Weights of a small transformer language model.
Architecture: LayerNorm before each block, no biases in attention or MLP, tied embeddings.
Each number is 500 + 50 x the weight over its row's rms, rounded and kept within 0 to 999. Layers, rows and columns count from 0. Numbers have three digits each. The size before them is the row's rms in percent of the matrix's.

# layer 3 attention key, 32x128, rms 0.123, rows 30-31, columns 0-127
099:448501517466506502425518474469540478415521492481456462546529557469468604536515540463453550564551478492458406484507560513606566509436475537508508550539525390530504504424519567521608417467640558438506438420515433486496475544521520518482535433552472598471419576464546490525428424508537532460479481432546547535495560464536540531560522429476502443512581557460598500562478530565528612492509
092:497501552507481535477489446444594451565493545494608564471462430561482555458550410515516485609511494425468439495507481517404486533473462490525542418512436446507442593439556450429483555487472532448574448527499405432564485469557534544491540467500515461500515580471510460483445498383465528517576599558510487606452539525433542505558492604557424504567488486488454543478575571512590473528518
# layer 3 attention query, 128x128, rms 0.123, rows 31,63,95,127, columns 0-127
099:431482395468557571543448472558428458454511496556519447483508595461402508560508543532448542472437540562559478425466594512479416482523540490409427509471434510613478453515477616536485475483397484553544524517549524592501485517423446515530508509495554539489515489493438514493490485461511448481510539393503478465424508458515455499624591446476530555525477436533516552395530434561509500530594
098:320462476384506501533570534490458443556544493485468500589467515483503465569495542541511519410497505486489592526508467522571475529532586523479546382475497594531536471554549564576523447439405471528509504549555453425483581465457406511523462531482525440509557460526514518495480534446438505600520538455417507538542508450445498463413502524516554363438451430551456544472502462497493521469471
096:454539515495535504534465460540478546524561567545557500460533500426598531533494417445431454452445547545501481470505620514389524436491453451566525509464521502498439561584578531509504455514444515556495591514398502485480431511469478513445435555448443476450362421558442531586538519527528511465591558478505405590512508501521514570402543513454575505515534435441450449470520430485534550463535
102:466570504490519522476521474572499520412502455487408534471474501531534578531495492515498560599419590567475416567446506537558500459490423551590455413510499478512539488470565546571588469523488536473523455459554634600548565492559483447518461542536492569611518456500619553505502542513467507494467473574523398442458490549443452509515472493428514411469537523471511478572435597520452555491470
# layer 3 attention value, 32x128, rms 0.109, rows 0-8, columns 0-127
098:518540514460499417524488474546535510459458488502549483436525475441410500498466575487586466536395449480508487457448531525569492483522472556498554627480509514545476528531575567544487590490511450448617459559515566491505426456558474537480458424517426587453599468565520478498429499558402406510491471511558561578453453420421483458529509546572544491597529431457398503533507526512476446564541
098:573484598446528505429483600460537475490515439515581495515520460471399504471509508502465433491481545501443575490418612528536547526424505456530612578515439448550539507473478566403512463522550512474518455528550440539560514512470544566438541565576493437477464507434505555526466546538388476523430514490540369472553415567497526494486468366460457532511577568537503530528436514506558481546516
105:457489567610583467483468478530558523483563502564519530571524480464472462497468492516565531514565545494503609493393469490586555469493541483569482548556643527496475536513561497456448462447434423432594562477509420544476381579450494428488490532437456517496508561409475463573444476466489512521432475449571499529554525492466451495478472513491532455480491432541405502505575401473568586552526
104:554436422445496544424528479550547448453545449539401517447526583504523553590522473518551539510544445539454519520497551554526482531486466525451554515441457510450568537490554535585523476476521432562521594483548495591473527526485495525532432641400481518559524487537504393474385500497615605468516493527505487552444504484488474500539448510536492529529464538563429506673508517517576528476473
094:539487492430491591465420480472577431531569578551432526501514386501466549486499426555532516428446512553526496462426525471448470479558537403459481433438529534443522482539468610495511469476530445437530530424507543386462471564476547453566559364417472539579421457478502483470523431529490475440504504513524489608504530569483549499521509422501561496454464516463477548451597454447432524533453
097:494660476500450570533573492499471516496530501464452491521481568627490544453497558468478511502493534451399517479466472527465472464484557446488579508536543527531553507418490484558479508530532438509549551431429526520474529559557602535424457538509443543438434552493475514486522590432570507591491407515528558420506569448514470543520585498519481596608500418429490414503543523509449527594564
108:596547520412495567505527498527582535427492561489451480471468486491566501502549561453406502470477438488501612526494521481541556486474522537474452507437599538471447483407422490477454575431520659462438473391517400540459544430494576537521428497495462467528491406492484435537457396450551457433496492488568525528499510500502553558544486539493519552570432484489555485443492519557418532537579
102:490523502468555646494560462440557499590452445559559428547445473496467582460459463424510581537587497482552517447408476474559586583536486527543449578456540436405491559423509500449551471529419538458549502478510474446582475523481579409517495463482494511567503457521535466507522522450528485481489536519471590507496479408487462524566432513420613535586558520469542446532499471451477586472468
103:494502589485544514523530535539465506582473564565464492563497499452444470505551495449480481500513570549454451441436493560403553562408547444447418359530521551500529484508480452573543448465469427510426516510589483473511588443523406433475488462518497484554552589476546395526421438459526537569590522550465566477498452541614451516529500520459513438477500518510542440485512493606445540573546
# layer 3 attention output (transposed), 128x128, rms 0.121, rows 0-8,32-40,64-72,96-104, columns 0-127
101:482506421505500501460498549461445484509387488471495555570591514501564545475517412482460512482532477469534530482549493592526476562465473394450421532540520518484523519518472492535534457486469574523484566528378533431465488534454470525530476481504425520485458552579498524521535529514399620374404418366557533471502530432478544406517516496509505464446405512524429498521610556468524586476462
094:473514479577515541474513439414516475519472432521490574424411483531478486515476489481552463524534466532573519556489532532524547484449499535484533535503491419559484523451493486496550519526533531535532625548515579617522612496488471434542527507436468441604520590539494474415595535486404536518582421507534394446561479494513441465481478461656519430427567499571462465482559558500473506447557
093:520487399430499506477549522541441458457549572487506514553448523579512465468555557467463545533422505520465500480524591554513453507389485516507529435466515573579457493495430433456492519480356533509482521546462508499452447463458548511504552516526507468580525552440483548409414465495619550561611506455532422507544428514474483527541456520403401505517553614479447595471497516524546425462458
085:488520502511613548351467512470462448512505525394399476508551540420487485491553475525616525588493511461481590559411481545512479458550535574537508554419518547556471447567493536458491558534461485516472501542555583479545522411514479599493475438490500572535479475521497452549488495532567375582528569593477488542500425506455528549397488548534498470457440537524553532568460482554544473534489
099:457534431555523434418482523580461501541510506542483486513468495538554455491529447524579452522538421425449460473426511422493486488455594463480535445511502533500542491526482533436597506506446531404483531503537595621542523476523560465496466485389413529461552494474562511586529472499515474473526553443548506538624492493519379542495557438493479445530527431568544526494454355424546407507540
100:547548496555533468494519419509554541544567434464449522494480496559497522421494621559470497510523549560428448542514507536528493530469490492486580478482468410511511550454593457447520493527440578444617510529434514496498510604377387531484525418530535466472429559497506587439443526480478412499499437447517534476462470538534496439577489474457492614512416448527513449429546527541597484484598
112:548568449405442604493482453487554490447488513486454466479555425604428534482534492524466546570477497471389512515461555461533545443481562553492484432471496537537560558486455466529507454506469462559519518453482432493543531482533494537470448562522490522544400409449441545482411543596558552582505520501502520423415407473562551578526480521380462495449548583501534451533462504588529564399493
092:517438498466528457535478559528495542526500498448504635489569552468599469459521580468571524498502469446469495513477429559557459429481490593475418600568590482523475504551486506487474498430476563486453567477479460525448515455571514559525496543566612521512476480515493464381385494453529490452573554501529445470516510456537600484473383504445433456516559424590501570480504459612498496549533
101:557546465543472436462496466487472535473546593578497464462470488540529403513523483481596463611452453406485545518555502490493481509498444651455507440438521542546476480554441426583494515510494496533426435533511436508556471432450477498475469519470456479492500453527484391583457466546556507479568462466534568454443496425430519568512433529560501457497394488529522432457367482546431539406544
104:499463553454507579539457447488488512540605503430480514492496520447461580506545507461529498494520566535473531427460466463401490477498453460487548568492413499447470414470405513478495398585539528444494364443548457439516531460486560513535546493532578486527466443487541527529499490506623519601556495517403528441539542515588404586447427462555501512506502461539572567525407484524441594520546
097:564509643449475521459487467571488545504502477391461417579425504408486484527407531485525425407506526528626479507512518575494470561470485412466587511540504490485520499527507451466595503495512485508511494485520542531506461462521610559573576560517481568548504463490473490489522441442521499468471497499585622539427499448461453600463507549517515459599436484499535565440473548410454524576522
103:491540442437553539460481436494437527483527403516479470564465440466519482550460565446394450506445471499443554388442548516493490462496551560416509453438508489477500467534459483540476548536471580382543583431533460558407554467566553525448507522467590427562465417556536494455503440445498479477478494523539474450539426451569470584418477581471480549591466527519486407537429487524464572537555
120:483574561400426505499487462569468504545551548569546565541466455480557462608525430528517514493450521463446497438478493544449566427450546475471454586531387452439522505410470561560492429512488445488531480429575584478593513467535428364444551481509445483508468533582537531480600543460511492528496459520534559435511482440537443565435552531546548537582450559452527498548504438491476533520550
099:429522555548483448556554434463485513497421424532419339461493520622406513547532587554476526464456558521424487446518525646546422488549462443502523552467443520513528491451531458460503374464526564549529399474497504527520496501517429509504497521519560488571455513433463446562530497499487466508511536528559529511432474458412500467482425433513486448490596533447475397489457513519542443478498
109:396454493481394507551487565563543535491582470535514555497598506514501461491507527509540543479435532496570536438529586413439422537485457459477535472487508529533546550548502416422509549455496545544638441593530498506523516568504510543538539534455569422362519483483565534489449467639524467420421445525545421526560438500521554563521497561536513463450535507503464469544411522539493467469517
102:460573433496473445573555635464535596564531481466606505566442547530493597563405504478576568478463466533494520495591502544455510499488533514483533489433489484495430502604566474432512484460507450395447493409476481484475451560430463519440505486547510492507509506501536433414581544476480507527463554390439508455426540506477545480422495539460564426543558503561553484534397477531519492504416
110:479563469536408516556489466501448544474471522463496509532421551574470487524511497541383501489440596458608396516576578486376526494508469378538572515496547533470506543553495575477501465473525537458451512472534490578419517522516526468517536503553485416454482436536479479568593512422506538460527609490511535558460587555461425455450471508593554513551558522522518539452424512595515473564551
103:458506527580542485435512531598482619493518409556515497439515587556534502447483551573448482497513499447516514453550494585492540444503432525606440521446500515514529591552510557499372588442417543507533444582422570451474492490575491476478513447504358527549484565470552465492490524534482487448516448522519478586560511502486511484578467500511451446566486557532390431464502566434435528512521
094:440439451523439546542580501522484556595504473568527454579416437559612408483420529521420404499470471481477461452434557564491552436544594531419494425411559454525540502522505516451478492437517500464519544491545440576561501468510552485526418534548564436542492580412564474498518490490482482472500582479556449521361504457512524532528537476459483453535477472482514474544568414562560438514491
100:488557524506483507517507565530470507490436477522535446417523601523601438541487489507500565495478439499440576451531531463500451576512487526567435496542540655586450498594543434502551561475512509472488459493397440565467509506454483501436452417496529514498500444489465583524531515504527481510452543520434563466523507535541533491529551422362504581528349435481507503508459425527551380486563
107:532472532483446514506496448475455503464436345505566509460491611572468546461549445526536408484546491515533460450505477497449581484661562481556504578449479500560473505459571605532600511571593519554445465447546544543556490534511518453601523493541456553465506498498443473550618528471463506561485489517518493490426525615496523473474566444525512512451503502475571495479530626471510476477519
095:431441503561491389553511564544464485428557505490574501489544432558579492477520462428427558488591577547592548525576513483533521562522612430534525461420472522545523559501467451557463456577524517513456511509528418468436494492540469435543499550515455524488529468471435501506502533461403489537510474560547510454513620587413482353577494462510548510467551544446526527433543494455492521546579
093:565465513483481555611581490391487461414465511434541484483571483524519457533593440461443525458551477509505516472500464464544526500553403497572525499575498441567515440497482498473485468501413398508479481522556515365479453423521505550468486455500540620499516559555571412546483510463420554520456447609547433464520495475489474521439497615492593557494402528501484462436491499463575554487481
098:570500527465492492493424570473510528451526486423516437525481472503540521542602463618541569459464483546537423507425513560525574475525554548537578549470494453465478472496468517604450495551491407478441629479565487460491567406472564511443360551525521518458589437541499502487602543470432535541513590530507480537519482500549493532442480497449490495480524568477514493435571501415509522564375
099:459509510542511533506461587452470479506393467506525572518459509501531540516503537417572492408561432481461459459496461470457559584439488480556560567578456536415508524458508467526519472567485434427548476538485596526527501582662520423575531437459481502451561494469486474522564428442417508433574570566413550489514504509546416431556512493549525523513492495467500490554506376495480560566551
092:504591486488547470412581483418506407539481494451492517496518473558404506538474478549551534376431519596484561564490415499523441377537474547433504476501443570547542484504548442592479531483478540517531443508464548535556541544521454542551498460494388530565520515488532545458489524465501410521368458512420520409482541553566510504472541603534432500473533455482430446558409513504502532536498
110:494460444510428611557476545481556426495407476468456459499484483570494485490441459471421526532415487535529438468444463502557529459468580444453507532576466412558511463397544440451631455435462600552545553417468452539464528506458514498452537544559600467507461517452580604501499457527524518407470472486527468495468499509537492475492503459428458526449508503495530619436531420464604454504467
093:496469577557486466495444415484502461462512576511465498522486609459459510498446522572568467544508381539400466555549464518614445498601535505499475473531466505517470477493431537510424516466535448496428524522476486515545401539501552499437550456405460615462537523505498477529530467510491421487522527436490486552553487544494556478447486388582417493475522436433557525448523438412577497400391
109:458507442520464492479537439541513462522534418472554510580584407507452483481543492455509498430419479543514560479494471461458625536558499462379520466460516522389487576485465530473413587608504562525485476492504480423529535431635485451527500545602547501475464528486499431509467472443561485499597509526445553450545571538550527511456547599452554573477563501494551472544545522478580576525521
108:423527563637457480571509525496558484490420521486632559569542453456516570512453397477588503489525502450509510555514445487444518543536482503555462480538464512432543532545541547532446527435537556507518566568497495413522453525466481471448493531493452572474545492616480511482428557487428441381463455458477471501515564497489518392536460462603442514538491452533484493478557407488416477586424
092:550498495479402622447466481431620544565505464496498412463408563473595475453547529464475474454508514498397396518559471482557494488413444498538517562604472471478523525496544487520508588493578449490526584512466517602459475514427579502447502473520524501482506529571458487445480491524472585569556554527514451485510492533634453542603495467498507458490467449541570492556532602446529488467515
103:459527537503491452446510575506580511556544594546494542533476554503525496509467474474524530464496498449488472533521432483537507504428507477481494506469518501466457452558541480486520606470582455546524545455385421493496469589379453491435428514542508409498442442472562678446433490546513565528586477478449444506430515456550646424482538380457476486574461520467503551485525517531459494544449
095:531385556409498586572486549550506523428479512510519520540541525474512555479518459474484538467470486379445519563482519478532517528509533506540420502418518561463540516441615602580520509509547421541458428478546468553507511436546499451508529451473553596580590506493455591502584558527535537577482508544498614517483540498393523564541513506579546519483550484520513574618462497487465527432558
103:506473563481486520470513497498518483474629447494445479490497555520462516448597505589450464558462482425511493449470462526588412568616468504503476486533477480484459506443492596527412551503440586550426402524557510461555511421418473517557435493469552510488521451521572526582527423479514478560446532507583562565443446539449523564509517495522448601438437555436427547505505561477594462576509
100:505517583485499515466487472496468523423591587548473516533473494439512486527596502508607461572439461497467442511542549508490439527489481583491475510507482487503434486532501541429433498556427470517575456479534496410444529449527544454450423508449484504573539496594495480493431569601581500438575411441474499642569469475528546491551489406466448435537496570548476546529582523470458503377572
086:557442490485556400473429495440488589495624465424432539419471530487425495476562580438501504501494461454575490473502460482461413504487386470526493550522488516461505458525505540525536502590561458456443542524540556484443480518428516521566542523520458469506552504539487407530533562482428498588516465559428534510562529501495471526379494528559570631467566492443424469427438536450463423581497